config.toml
num_attention_heads = 2
intermediate_size = 1344
vocab_size = 50257
norm = "rmsnorm"
init_std_o = 0.00575
init_std_up = 0.0251
init_std_down = 0.00251
beta1 = 0.95
warmup_steps = 200
decay_fraction = 0.345
doc_mask = false
max_steps = 9388
Each number is 128 + 32 x the weight over its row's rms, rounded and kept within 0 to 255. Layers, rows and columns count from 0. Numbers have three digits each. The size before them is the row's rms in percent of the matrix's.

# layer 3 MLP up, 1344x512, rms 0.214, rows 397-505, columns 384-511
096:137155113122097169148042245082154150076144128100200148139156068090150162201094127142133098155102141110152075098153148119123157189135101074117136142118094158117072149134191119155120098110142134142117104104150120155167141086142159141149158131117080080104122182148131136160121130089146114126136138136070106147109104070075128029088100175170117146062093093146142108141057134092139113143119
101:150162146130107135146134137110112139138117148189056159070196126114100108087131099170159077125083169157104117129142080165139129085148075115097064189122107123128136123163170162148160164135126157203144116144121125146134113204150124116118150078166154069076142065111145095121085097177150123117153138122089125124101094125122116169052143136184118122102199135176154187085124155113174145161057
103:150141106164191102101132140140080175159123120112069107112126119159142116145154154125114102107084098139153089137097141162144095152089147094118200141084107162085125173102135159175088133134090183068112100132155085102138178101124080067142141178069133081133132194129144166119161212119143079104143162144143178123115123087128088135121091139127110122110131139093116143154113086155107127167217
105:181119119109162117128087122137125112174112151109130110187130148125128112094122091170146064152134130143138149075109101104108172200146093060137130104135157172207125097123155140149132078110115144143099125144135147158144139113127125095124143138142132218124157094076097114171181084147100168146129138062081137172128180134129146139062147146157144118102140111108133147109157105151115173115136
099:124105156117151127162086119101159091142167160104181139123111139130135065123096153116078176118150092157068148101108130121131161113134090171160174124044170117181057130141119152142107127099099130120181095140074101073111104091155115084046139101141141143135095088094177109104083145090117180116196118137134125090147146130064071191147165129123173114130161155104085132099100133177178063097114
100:137145136061153167121140140098150108083087182118056137048097146124135180144122130117146121128124143107109119139098145152124085188139190164123104106132127148161102194150142082120050111095128085142172068132070104131142161157078139129145116152144174101193123181152114168133120116141085167116136115116158184184135138098088058122154060210169114179125124097163102138150063152151112119148137
101:170088146119046102156115111121129146157172140125206094071127114076118098093150119159064149114215157115080149126123176128061149144151151116191065150145105187082089091095142090125167138149090112086103105062120123143105130143120150114087181151121102143167091165100126177119134145106122095138124135131101125092165113073133146112122136170102119105141130159121081139148152107146114146131119
095:180075130074092166171129119157122087098117130140100109126194192126138150122118146131163098129093123096178131141103121116205168184101183125142143142117110132111122085151146095140109107145111087142089088123118142101139150134123116184110151123148140130154103128170135106120142103141163126188086156168134118139197115164078106113189107094132052134163100148121148117146146147104184184125117
095:143122016127140128093175093112137107170108115105122095147092082114145120144099129110143167115115135196115090170132143105179138076158108138114144123117108102132114119141120143148108067128099102094103126162081124117186069139107171096162094152114101123140144151148069178127144164101111128114142081133173118166158081112161144166149153099107114079099091156166193095120148070155161171137156
102:114121143147148106128123139177204156134075120115083190084142146166103074081124158140152155133089159171090182154160201123093094141081134141169130179103121111119136066154140145168132099113110124148110106114080151107132152168129131133143126088137184088095037088125137167153146098099091156162121104148115141139116154186140156163106111122119154100144193144127123093094124177131091183162063
086:064102098121132187097102097140183145130154137159133156129123132129114151117149130115159162127104152147127092159123111109142091119116153159132145152123163127116143116110117097119132143170152121152089110153123089174116092096149146076105154161143175123116137103146010119176154085133112180136122154139138146151116088150117157103127115130112133118126171107116169255083135170140157101108121
105:119152156115121145154101112156162187125092135132132130176109134123097144086168171205100130157131175088166139179079156071169088131148106206114119136077163121122160148142093191157121142154079107129117130108099136148151148092108122105171121111137105129134045140111116198170128090104150149174116165140119119161169057135138165158161159101090142085131083109106094125182159167183111136099146
096:105137134110162144136103076139144091139094127071101143138178073165185131106153140072138072090093138066126125130104127136170169138096137072142194136108084140109097163152131113137148048108161114175147166135149137121133086168104086111218123197110128077109095193165145183124167191153205107135133122120163152109175090126133136124124109192147118140075106144131146117089131150090140110126154
101:124085130084099097156124105127152133096126127105105096171120142155153176124167116118121182130079115101167098120092147179109119125129183136145150061137103149142087122141167119131105133135124097124056122075112088140144138137128161189134123156182123129106129150128114131147134132158069127164149083146170166168095155092127062143142102110095167091114071141086157194095134055100140124131138
098:097148048059148095132193115091150101102182062097149095126092088133081095103159160156103152115125143108172144095071111097148135124155117107151109104166135102114146196158139102129135164162163159179161141046094128174133108087107117104043079126180172100110128148094130140058136138138154145123180031111113086158134141119152084101105135084132151035117140189154132152138115130099089119134077
104:095113119136117081136099128109121148061114145150084163163149084144058126164102153121159125140090098104161138169125135139123094160162181133080152144231094160139105151147147074135095086091117116062122152141088128133093076127214110100154163124090174128109120100172163168152172079119094143190074158119155110102141143119122103113124107134105130159085154144121116155170164106048050083132127
095:171143190139140182157126102116162132174074058172146154135185167181119112197100092169070176111167095101143160114133163123129196150149087170112132110170033080155187168142139110128051136115119198146123160116182121141139123150105132150144119107147048158041108057143105139134160148134129186136120063120141103136137112123126138184130148146091111118069116151119220099117092132124114140119127
098:171065143227064137153180146153109173114120167184102149105130179141150126172083130140110067083119153151123099103123121138106144174167121121155114092184100110113157073121139137165143071140170151106137131132162070125135120078140097129135116139092138180157078129183114123137127122101090104114145119097154064170118110099145162123135098174135132148141115159102083106121124133169205116133157
101:138155117141155080146087077130106119112178135081154109149136116087152081110126148126123124114133080157196125106150135096186060126062125112148127168140136127086087136143108081156158084134106115164143140139088105112127137072125094085127131134091072111111139168099126134146123110097087112115139210190123097146117141132073105115109103135158141129076118133162075148075128143130059120145113
097:097104155098128113132094102155131184080050165135039162157132072178111160141149175130138181123120095128095144097101115137109115152138109117179148140126083142158099189142155126113093089133165107070124165105131137132101070128128066137125059099044117141092109098103140067126110138147121090109105159151139092175159160131109131161073149091092126148120134068157160134130064113107145082144100
102:119140112147073175178083115115118125104103207079089177094174173115131165071172109159132143127142184173122134056162132129079199109146185103133119153149093181160183158166132116177114110131162110083143136087118161110092153171065112134136152190155133064112126109164182087065068042162137129134153156176145180131122137150148169152164118147144156119091149117128078133175145104123109102137158
104:111105114145108121127164152152150117157186151133139088142121082170071125150109114163153101124107138119085162173093103156140137075120172155171199103122108098119083137150105144112135121078188183144129169158132130155062122149164084181107138107148143199127072135117153102084139098111109091108133208092137136084124165134144094095104094132100177111158127145161239092152133117174101192124089
100:140146140107182151139150173154121148092126081114110069112168199100159164135174086121090140120094119101191108186070134158113101141091125160153130084094147136182106160141112123175136102120171144121130135151153166098065118113135099086166130153165162114123128172097092110100137127197052056128082103093097139119153162092188169075174101137130089081163132099159088152096090069091119148144173
094:095190115108117135124086135074142092095132150148153139163127161119100095106142110124145151117102140127082144164133064080155105084146150117187161171063102153113122120069105172140134133079081138135029123131063172117149100168145153087190085153114109146117073163132186062117111131147149117146143149148159122125103090097129122159185131146078166158100084070144044113141142156121118137154117
092:159151127142064079160145139163104125159055117160096109105105126078130146110135167188123164100075150095147128125129111139137148053120146146155082119123122174121142135109179076151171151167103103123061151151134122161194147131214118173114116129144120146096141220160165124123137121119152133121155110154140126144103105123164052149153106131135096148149149111067129183077087117140064126131113
097:128045137134074096078127164121154098138129153100098188133138103169072170133105111202161064147173120072070152104140113105126149185088146113159029160102135140108140155152144156138126143115129151178149117143124130102137099091115165135153166142122171138147131061185167163150157183169172136157155084149145112178144054105143128114207146112089151115183183107103101120157127161065168151157107
097:083116152139210183112130072143141084048118061105098097108122129172158096207153148176104070091141129161138117131118125104096172165150135172186139122188129153098120146140106098137187134118117122126125150159115103115118119134110152042134123163170080098186105055113122129081129159130139111116110091106134142160090100131141146106100126148130133119076101140167105106195148143102065129145154
096:128128096128103143095148128135095110089092144209143104056139102127170151147157218178124141163078163151116125165115152114101153110121174121121126153152162109164098168127135077088090141155139104161151158137128080111118090088132142073113078176082158177168134077143099111110108149139143146137100118164151156126209141133142145090089097116138171169109085146189148136099110128167081134175084
098:146110090150080125149112136187119127112078136099123158105155128091131110143192204070125113125148200150174085083164094103162105113164157113146128107160137139105089122106053118170111144124106126138119174130083121110146114164093171152104119165113122091118102093073068077102087043123134106116038111082123092076104155128093111131100113139133163102114053155106096132158186196110098112105182
103:093110081091093155145108107130121098137150162176093131133050135146137127086170095149122130149130107138125134128115120140088072099107129110192116112151155205107127184163138159085129135125093137111130113175067147136102169117091118117131129186129158178115156150118148127168148130167101125174100143186138113094134153116121111085140165127088099118108092137095135101114128093130156092188156
102:138153088140126135112128145218139136090166104134096104061109121202154111136184152104122119120157114139088108141120159146161119118088125144110143159085103106063125111135126149118180127127175110138207144100157133142141098155146129144110123097138119121132102129129146100122123091106116093172095169155142147120182083149103181164138147087090113100124128124123097156136084132127164116101165
101:133172066160158169118110132110163144069127111093089131120163083060135125161193093151130130117097092085110161077117103137111110084154120125148076187164105120180100211115085078156103146142182117121151124179201143179094169136136145197132139097073124156142199136105180121157181146074125183087098054181139103141145184068078163089079119067142161082145154151137091177114201066127154122091130
105:195158143113136149148136150166165041184144137083134160084148154162143092150085134130177140094084161133149121157139097141128223176140126147093125101083151112150180137110137126154106140106182071188121130089221126166119086075102132080175158122105110140132178102112082111096097093127122135120093158139124071099109100156170112129102094138090161116071099083111201087152135154147137109092103
099:156131130123157105227142134175136102097142095093094156199072112113149088137092111153083031123155107137238087113115096139172117099163174138138123160104112118149131151164084098096153099130137156108131172162109149162124177131132152132120113079100224129085136184104150146164110175096143092168163110087107126083168122079106198183098165153134177146123213150076105132135101157094085126131164
101:167087046111139135095167167106186139152117159104158142133111114093105172140121122131084104150095089166130162156078152187128155150104102123118128129090136131180151120142117121095058112156098150126041185113136094140140117121109125115118163153083167139085149180124132110088100109133141100124097111157180092130127119119138127104154087154166061130128140092205201112183117115120121170174137
106:078142090127064130105084097096103113159087125173214124117103166138128133102153147168131168132173093138168128097113114178097094090118162131081087143100122128141114159142091069147139122210126135108137110106122191169106254128110140066139151135167122147130162148158133107137081187085133157066155135116129163117098128178121116147126141125148095083115143164114068127118106152093155082119111
096:105099108116104167076125084106138188127145144139121084144093162072130177147121123148156144115122075138149125171166139121125090135181160090066135168173142194139115081102111127139131168155164161061156133170152078133110159136088121175162077136113177135103119138132102163132099131094114050175113176107135123119082141113127138129128158123165140132176134105128119170155165160092151154166186
099:171114156175121105130103132136178193075119181134158132104172156122118199172145118083180087123115124108106107062105151122130108112167127176096125149091170123132105083093156100140105194160125079090085158102207085130107151170123127132165109131139115161159167104095141153131134127150113104129031119165129184127169093128095144126084122084114156117159116150119131113078133082140107096124130
107:099137106112111088125144158098180117159069125134069129125090089087145096124145137173133153116098158124116024189101142129104142136129097181117159157120127141103111139128120102073158148123105166127137149109219105071150153089144154156125112112055106138149163098082100150173060124119148168091089087149118126139153133166127084082192145129126103109133048130159144156069105168163121171113198
097:155170092150096174121137081079076154128089139108094067119198074127105152183103090130106110122119130109105163150093110085117115136110130098155105185118069104096136099128113051149106101140150149109128111111141148135134156110122150111121140084121131129084165136149142224101128165094138207076151083142152104150106161136130112138073147110138131075125143041132174129109122200167134055142141
095:117180089072062163197194109098173149126095135098060108162176042098088155140178138084176124162122102152163108163129106155147072093163126105142125107107149064104144087140159197142140145063139092094103122110057103147197111155132165142154125153153117097143102110151078128088133068115093070149098102149157163101131161137088165173142091124150149154154152144091117101132189135111126114121149
099:160126164126129113120170106108163115112120122173135104075148158154161147063117073091159122139130102146058070124146053154131140100061110132129125159101062158076103117100124163128149108142120147178141112106173109131098088156136135144164172108183108103115145154099141166130103158160150139077094101153072129145077156124140103109118094209158099147058104131125133154136096132083112132119123
097:143094131164128134130114120115105098139122145091125104189160116151160128122109179134124108102093064099160141147088164057086151172101148129083133100100086079073181166133141160125142129073069128147136106160198111116163124118134094234102140089135109122130097120178107128104099126088132142148191083100105082119115145070136095155057165129163126144183134131151102112041083104117096111141076
093:131121145121102106145116094121051180119174116097132119129045032096086096178147113076108122122133120141131152075157054150088092149081111102146087123122131163102133115186112130109091140124156091152160150099146143098118118142138113101092113132161127167157136087138070117153123119136128082122136127187153133140125108170076129142138145048137106121063130076108120122155110137153104147167118
099:115072123115180085143109023107121081170127176126102179166163143125141106172158205127164125129116141108151153131083168098175145109168126121106128087095107106171142096103107097089085135111159130117112150179156179116103141162122090127084147170121108134168130141126105086086163112147157115119072122112165106167100155090116135053133058120158152156085128126156145140135109111168122143169121
097:106147147207121045136111147163113192090126178151067114137133097173193117148147118143075113163134109122159130160113092138147177075120124093174128083128114082070170131133108101133130192092127185120115113102100113139109104124155124130126149123144117173120187193136101139088181121137093100141153142070148068200125128177163108116140170140102083062140130126118163097210173129183157129051092
097:109143129104059142121207162148104102128092141157173162073084173138114078126096065087138107139117075087146092072129138155115115133116141112182154176096143120194128133114134078122131144161146153170100132134102107126147148126153167206107125123115112093100155131086100105083149156198097119156130100098077079160142170107147155114123124111161183128116155056179170130147157105120103131193121
106:102183105142107202122085109100116219094130145125094145126114140131108134094152130138118133112123158088138052124123088065092112128085130144113185127084143114130112091104122095123161130097159140095117098164129113090098089135116087137086075129143092190129082124083171196107167125078189117120172107113100099152086153162083135163143152080100105128117119135123157102102121151134157112099140
097:143144107065087131106087129134159115030113129145093123140074112132154162180121154106046101160114131099141143148116142162122162137148175092184117159158181139170137169092172123087140132112189103130114148171109091128171150087202117162133099130147107095105126077134121112105126139142107163106136119110092114115097124143128128153115063078126105094094185124106070109102150113146097093031099
102:110110102128148146116094134118131128089140090152150100091122080132156106112102125101154141131144061112118080147094117103119038140136138106164171140155077145152114123122162155175189137098111137110132134119141109161154089129146160142138123077164105140076104146166109150173122123156136136134139153099108153130109109131194132104140094161131154150125190153170176113166117129122166104178089
101:087103130139164109154163070178098114146109136159123145172085129128105104141117159087172173157085142050167101067128146169173110097139055131086136124122185154159131119089141153163115126163140151161148108190117123141096097133122174138135118093092127150127110139156091111140113160166104144135104133122118134158168167109116174142109109114161104154127110103067148076131189149085155118136159
096:133122087140121080123113112100131106121122114130134109113114160078128126144145092102113154140149156116134186148084104155162201119174113161106146177105189105084123131127111090123130105133153103131087090174127143098167098139124127145096078153134127095068142085133073077112134149164186101088113151117093144158060118144130067123170052127131147121097079164139086139089160132173108117062092
099:105107131199156133124130181138147140143169095086091106168163112114173118071116155097146090146171154141168144143121112114153065087080110163113208132140142100124137166172171085069111127108117186140141144115143071130097108152137107066175156067159123138111099166124081144157145152049172169166120095084171106121126117117141133110162152152126146143119160110172075104156100110132088172164147
106:133118159131070154143118140120070110185107177116189102105169157103104162137116055110138164134049135092114098158152048178152098106044095116124169193059127183119209124182191107120174210116111124139136137154196027193130127172181196156136140162177106169124100133119129113091133108169115151126126170124104162146101137103126127170160133108109112143112149133156127121151176097089077104164114
099:076115106143107103135106165121209136116130167088140129173198193049110156141139094150132149131115157143150124111195137160084132147154127121068162054076126148092092183167103172159130102097160162139105191106112138113121151130113161077099093147099165134099152151149113148131115140155143138102127116123182094152152113142131171125110148105142027182111150110075119136142085116102176116121137
091:182118136156136114118108104119108183134127117171163162161160188143117135128136096114098124169132130133122122121174153156137128144180143105144105145196097157139202064109095189109100103145064151234134093077160162130135147127121179094148134087173082109129124089146116169125156130150055086092075063133159215134175163163086133148202133074082135119145137182141146102139149105156148120135053
105:083108136169127114135165124151162111141147106123153115089147133163136184104164140132161123126093118102192153125101115121159086149113145151198090094140107173071075161201139159129039113124114105135098155086169086103134098154105151148125160102155097087133133106120179134089095089166131094083126125132158149181095094171098166126210128126094140106157111115179135146154130135117138072157137
097:154163169089081103161183110085137125155106109105175113090163180135129030150121107121110097135069083145122126174122111139146194060122143198124129080105103098115144138107095145201152174125151121081146133105097159077087119133120102083119151142135143130196092168130173137108106126091127118112106130129175095113123152180115155151179131160141194213110160096096162140124154195160136124148066
096:096084130043147138138166148155144174114166084142119106103147148099139118168042093089093109124136140119052084108136165106194138119182156107152138151148170087166119048075123151164079142144091163182140074100115058172155099104126145179111131150144107139130121118169106145157137157126102093109103096058096168184087101104085131165164090095118164136133143093142158115183098167123102157119165
105:101144150142136111158096092144091090171093171137143155136118162090126065137156122139173105122088176067088188123101176171075169131137153143104121094145161152130155123150103080144083109096186084068143117122171192107092169078105170082145096127099072144111135112163108103116125134118087133178150135137146135119117181111140076106140154104109122095103172155139071144112179146182098165088157
105:096117161139136148113137123152163135106140184106116122144091110064128113130143157134094106120123143191113185137158143199164098133136120103070193134120168128062183148137091115178153106152116096082076120127155093126106142132100064135185036000133122113116084142216114185105124072140094159164138124176105112169116133165162144095132085089136109109115062134133176103143172098116145152061127
102:140123123058090165177136117111095160142105080102149139207082091134111087135110175169157126103094130139141158127128133097110179108161078130185154159150130156075094108128172110103111167103144066088176066084067131105141140059125177117177109109149124099150124047154106139084135124124119078108092060080165127147114153147122109147083161050092140125177162181162147118117123147129106077079083
103:154068119125151134135108111140145169113065143082115130161105102156127147141143133138126172128098134167103084100143204155178114063192155144056149100120126123079075111178110177141158167114112091087132135086152098146129114079069148130136125129146101123183164099138115158127180109100095142148132145096111119122184174141150139068096112137107149151170089110099085118147100116147117085151084
095:102134129149154159052092179102057171117095151136170112112090085138156152107125090140113113120103141138074105096145107132069156151133110182130107090153144118107146151128107082120185118135139146148089170098136140109164036149071145136110142120071177108155106154190139073155125139118171120134186126164175121117112164080123163126160133182155128109074197084060079200152154132114167181135118
106:183160135129126157023135114126097177151096131113138138163141139205123131182170078173097107130135183115135072199096153092083133137151172095132155116101091099154201173103089154129079188110116128110180134131122114117099099169109149113164092131135142163102085123135125175113101082094144144131193115092188152124116108096062139111128170114143179063115100090146164130120140118119152075102152
095:134117065139108152091108120233149157064055143108126125051105161050111121124126097087071076122163118143090162177053118098188154189191131079107147079138061169175160153192112128137116121093121119180094090176099090152092095120125116143133138127099172103146121113098119139074164147125083126118161063117148115156098103132163099134142120111138104126126108166187150147215122132154181190105177
100:123122104170123141152172117092088077126145142100113121114113182150105154097110082161124092143163173096112124127140082168160067054084119134148069141074082146063106125142089151144100132133145186114090139155189095100136178139088077115128127101101110172127079146181134140115176158164102120089125101122156173060109096118139162127101060098107066096066102141104115155113153148121125155127139
101:167133098098134121122120162138119152092103076138132181119099116149140091096207117139118142111136099136156113146156087134113162121179132114131120100184150105118165065144127104120129111113152078139049103118144086130146166147159186113124190110126217152104105098119164135138062086114107070142092113134114134118131128131144162173108129136120176083129109125151148137145190098102170179209091
103:131156097139134126151109062154122169108112163126119172099157120127085149123138111110139134136108160102177120075129111116184154128122143143133163120170174111130144160119133110089113129171158125140147066091127104146138110110095184121112194117124120105085135134124153085137140142059136061100186134126167179161139137117107115116166111142177136102204112144121094138095165087120141116107070
104:140187088162172136135146110094143142097095176167178150084114103105186071096149141102146102127086039127158119119147174174130146108140108117138079130109100128132095158211133148176150089159062143155132153079113116127120124122186123106119151097160197134131146115113131114149153113076181104088160141182133109141096115125103126097124097171157137130094090062142068192121092119120112120159163
098:181161084103097163155041142110071118121161129139083149081130163140102129179124083084129121116103204104174182118135118172129116136126102123132152155097167153154148142105141157134161124100111107114152107137127092107157091154099105102095126156139070139096082127082173065153136135078132104139083105111110127160116143103108117091082099151160160134120101136109136133139130111132199168145141
099:118105126123094168200060094128181135124091126116145081097130135137169133112183121080104185132209145143059104075126168155117134062096067150151157118152129167121065156157158099154172127222115112093090066171123179167126115115086127117127140127213129121171120158169103041083158117087144130161131161127141128140122102156124104060173116160125183140083104178107159124122103143142151109149114
104:124184118173172069116137119106084172051185142166136122167148109146116109102131197043182222122120150130129113165176164135111186078056146144112095067168122125087111183100162156148115086145133118092116144108152074149118132153156090127124158096145114143133108152127116115096166096132056146166110115127121102117124096177144123185104111175129115142134158091106164128115117118147107103206060
098:174121103108112135104049118129146145066104136116113137142128126144153104156125097146149095156112116122151105169053168166116156128132117157142118133064098076129146105146126080166148118076120173154155123147113164083118146167106174099185102099140171178066138170102138128125106104145158146160119115170143145180128146123177113078121155120156106080160165197118152102127137113155092131067179
102:122155116130167132117103090140104112140193103130083131118079139159137116168164153102082137111161205137107108130177159167101137182133127109112108120117099086145130168082134083081101108132184131084164127111149072089182093138137086143130102113126140101095065172076167107205183185110175098155090059108128111128166129107107088146148117165138099065107159078194131131147092190114107156134109
103:104145101130104089206086075083129071116158165088123159167156091098160123114090148094125159134180113073115092083143189103060130094091069073068108184107135147107111063105110129121170167176133188115162127164081149124172144127149183133137158109119151061073123124081193108134064159075125191077093145120100071077123118091078166155113177122147071142110055087131122147071183105096139128088162
107:157098148112107131196160082081099150162102090157160118119115102128117141184081102145070119118120084179126135192099157085142097161136099139104093134091141093120137110141171109143114064119142147132159114098121142168190118087100143120118177039135094118082149159149118095068139136170142123154108139120131079138106087152144194137166080107099122113177117151112166152174144140133094151041146
103:103150165139073095124098101111127138129122143081084168176137131101105147153135184163162103124100187061166121121125123107188126149153099143099156121163038092140124110159098078136136119156167192139191123087117166101115174090087135148140109145126163137129150131125123166150106127156161079157147104087109118145087116084132132131136166128134155165124120124110148055137131098122111104137168
097:106110125134148184070100165146115145223099148134147131094092099158127166114090135124049164123092146138098159181072086117129155159150119130158117168176080108157092175152120124119144177129131138134112118076119092104167144098132093140131158109076109155114137167118112125130157133119131086146193137120169141148094146110161104167115141045114065169080141088149083099186153173116108113145149
091:050128091145163123129102077116094204165163134107110126122108079159100174206139103112222110098129142167165134155134164142180075136162094153113150154163119122136151113062107063139084127139141094135167135142088112124146146128124114127131101067106134129172106149144146134102166150150136125126158143122138110123094131143081143126140161194058149081152126188104127130096135114131114181116202
102:147153180184082112129119068198082144134226085167085138103120106118133132097107112107166064118139095095071174161118147175098134200052132142140108189138153160139095123106160149138113170100074120128161156153149115144152082104114091068126139122147190066170141077123093125152094127112127128142115160125120126101160179121114144118111077127134094166150153131092134107154141121134112135127074
098:122142193132127096129166132155166179116107120116204104117183147151130097123099101165118131130128154124074073056160167102142084106070101100108131086125114106113040120123138159138111139141175117166143105128090128151130125111138142140121090163108089140159120127165102172083101185110095079151105114112114185147056166182107113146108095154129132073089132130100157195171094098071072197150154
098:132070096108136143113090094071101153115107113132041153119118133107166122119136120133155210139112131131122123187168156088095119123154154108111133124093152123132165191111081144156150082111105146139113132176109102088126166159114106114143102137147092150099076114133129129088120125156135187138132130108094084123155081162082120127159156144113113124128145166181134091143093185158177165053113
098:107156157152153146072156149145096133097161096209094141089182116085173124092111089109103103126118120132092124159136109085168127130085158122134054140134077110128116069107080079131087110139066117170159094040155098110103128065118106158129179207152170132110106154172136157172125171140115161174209120124148084114138153130139122102126149111031080112127078080116035158123116116127106143194097
097:114146111141138178155118180162123205100181106136172114150169104122102082138179101188114147145119159123158087049144135125159141069086122182136205153076076157138163120143132116127101148126173137145143090114083089091085090170179128038150158138143093098098125140120143135094095152145175118121176099130130143130086149111084185208237156161129112100134102116101084129140146116102116124144114
101:117137096117142141154137133155082125076085071108107196121164108137135082125103103117174119154137108139137140106113091108082153134135116121119098113021165107164060055130080049147127179162101148131104076105070134145084192073137132168070184197176112129100140068095103170131158139147131153147161186122123146155138119115118177158160117133166146156083099129145152140095151165212086099123142
101:171115116173113134091158120130126122140120179067131120198073141126114060177113172170177160122082102158180129154110087161103129180090114122102121090109165190134171144128115156127136147138141161155114116141098109148081145137092157106115107127128146073103052155098134146138101157119136129132128115117115098151159196159085142199114156096160160116102141131141114074113172129171135143106145
096:117077086068091192136069125143151145117126109124117140130171073145157119178101050083126155127130094160132116094162154151141133145077131112177144179089123150088176113147107117101153116119124159109217142148170184142119129118146157117151144070162170071111157147103113107133096148078089131130131089134134179175164168167202139149146159132136171113146072143155188151093160087111150073097114
098:172135134102121071122174158094110144165104050125162121120128130134124130097106173094123174140162097114117135049154127036087192081164093133175158116148104102048088163169191134069129096095154137112119168152113141075144142114160157094114039097068155138132172125141083148059140130066085108151067138149114120072130122145134139097089135128103142079110138126140131129097141149165123114154113
108:102130096181126121111129144074167141068160106113155131191121146064138187140142059137127172128149141144195101072112164128141098164132100128094141135106149172122169126111138133146128103096171062134138105106147094134123109102138085164106118083092162174139075191151119146099170125181118118172151121141081027081154140131088152167126201076133135131149134060137145158110090138094155070138154
091:145161158149155180123128158123119118132167115121109123084143113177128114119052146122147122127156131083115106127096107184113133126099150098110124106103112172144117078118069139162136164101121166140116117108107145107148141188125134091124096111119214061164128135113085119059143151114191115143087118181103108062120104119111099098138100133111193131107094125115078093094163155084143165114127
097:078112120169178161140111090112153074137175144111119135179138123127124144075118116120146086156136136110129127140130147134120161186087152102085099174169145119101117133172135117095099110134111127139124138140126092127142092159165143130102174096126081141121105134130156083156124188119132146130170089124114188174058067096162186090157104064163111124126181089130139120066044140088063119088128
097:185123156096162107123085166056139137077080126174080158097155091107162109131140183141038065119126153164123154131130157070136119141150186182106104103153105075093144104113144094119109100138111160132150116109121096126189084090117114094112119162132108086155073144134120132142122108072121149118121194160037093159138115101103119084080113121138097192126111131110132120189127115121106130074137
095:076173085139111156127196144093207165200127204150143116123150162119136121133123148172146154132111184152153068140053126200150095139106134173108109092124135132119078112178107126138129122137187129053162143103163119105146174119103151082143122106129086190078146151191165091099123129089115184150100134171122152113144121117121150147121158129053135122122227095124106113126126091178175111155158
113:082131102128149131106176132108117103087090160096129079131082113166123137082112181098143158097067108133109126073162127125115152114136114170095151173122103068151079140132097150097109156153142146203132097149156085121177155112167196102105139086134103194143112150141161108075085082122125108175172126119053121118154141118198162187136156164092145168110146075147089141158104120140099199128101
097:111156077065205183081172129111134149149070147079190137100158145153122110147154092128152129120161124124152142177159107085115114108053128150121127181125093170148175055084162127074123085090079110160091144134086107122087110144091148127174044126107082113185208121102086152156134131094093094155124080068084098093165124147172149117103145170084130130111150098153182160159104092128089105182119
100:120093136135147137199140129177056177164103190106108102134192114169071175169114129167206120127114174150118114119064156120147156205152069209125130125068135078126135074146044071178095065125166114123121146078194141096133075087122121118140137103152166136169152126123093137072154130127148155116124168028167137156171129146149176071187161134080123076165116155167126068125179150123154103096193
099:157193076120089210153024139094172188147140139133124126183131091131137149118103095096161088157118120107108129111142169147155169118092100110092188135140159146151090071103139075102100193082138165103142124131129154086128159172157139050134096144084059150162110153114114082147075139119052112140130088148126197115106169136087078109120076096124125148120135118132144113150125156067148146158113
105:080227185103156160130137135123091112112064114144183149104181094121127140121146190176136111110098127128183084118194155092107079067116111095109159084138169138159171148117171153147137087068071104145103065145103203118136142141182117121094183157136133082127093143163179112131089130181161138109141165182088079153061116131085183139105119093214119095127120083146137137119108157099104090123147
095:123142115118143101118172168193142146132147073156147112122118169099119115073164188200123138141146085148121119125128127194058106115156165080140123152183172147081116092122164103165139163104139115135123146111122104153055191148140107103175227110077116127149151122148175147149154153115158140094106102109090168159120099127182103167102103159161125098149158144189135079174139113153074139130145
105:128158074124155189149162179112120153117146169108146121137161058108165129159074156173137099124150088141060144127188215144099108127197118132151121146086164065118081151150159153100169135187114159132113145127127131118035145159131079115121107127073069125076130150119136121078155148156124097084105047182116118098160115093123086103093126137123141106107150169135105003131145123174165105176131
099:171130122118100101126130164096099119103177111128059095033114095122128104164099142078111135149111103152115100125151156156166081132087164155148130115154101134149119149165135116076225130168100104132173140102141166047114137140148154081088106131093148145153171149113117127103132135129075139070125158135130118079108112166090128133091155119090130118128104153180098135139135108140094167150127
100:165098167117195091165146154108147135135075126145145139101052079145157109113058130092127153138090081149149127124161150174133096146117153135153124143123103113112121196153101112134126104165136137150102124093126107173111109061101121169129122143122137112121117151135150176189098232128135105158109133127140135113105149114047102119091073104129136089203190167135104133133133164099160141126107
100:085116151202120141153156110139172120159191159170098100097108131115141121156141093154072091169069165111120158099093074130172096106195160114103112128111117154202091101075105109114162139125138170115053160121164181146072143099121114153146105158143118111158105167128021154150108155180126129182124178153108122065115056097093104138095085118158143119140099087115122138166095087149096152122133
098:111089105093165151123115157099157159177114134120122100100099116145130092106108095150104126165123106173189144111078170138088105154039078118155129148123063200087167200143094133138194103112053188120096087087109150125163155128166081168116157092116091149129087066114138175135110110170081080161137105125071124088123112059092130143139178116104158137111146155138086126087166151082128139159117
104:118074109121139116107147139183054172087079119207121132084106124118112140189077186154148121134082128114172111085160146151146144128118140153153119098079049096146026157116122109050128105107165088068124134127133105103164110122105156123157133182100169104150086095098213152102109090192151122142117130116127138109171125168084102157122110143137099130082150117125102121099122144135094155174184
095:185095101175191177139146143098166104119071098139143176138143153176139130121088210139067090131084113128155140158075072153202114146167101123192100129121068185101092118134156138087163152139125120079164129119095153125088137136155115086149096124135109144169126057061165130099160115150138066091105148141173126115121120145158103106138123173143155158144141119155200092163148158132175161116107
114:169134158136112140170131109113123130104188111117077093056112096134107130156141158173110110126099084126157115162097187110172144086164118129172127162167137150104176149091095147080101202138090128129111107068112132143111132126152098130151164139094089181120143090110151103046119078101083115071099147170162137146075129155092186101119117154181146104097146129067127137064116170155103116167168
097:246144102126115178107184106182106166171218127124148147133137132142133088131133105124130149087118124102178138148136092144094080105097171137115131116113077103098163153078120141123147121145165134114104167166183126171090145137134139144199146100134110139080148176179102139121138120160134102122123134104123146149119173171138113123115074127187088091042107170114116170092154121224124112142133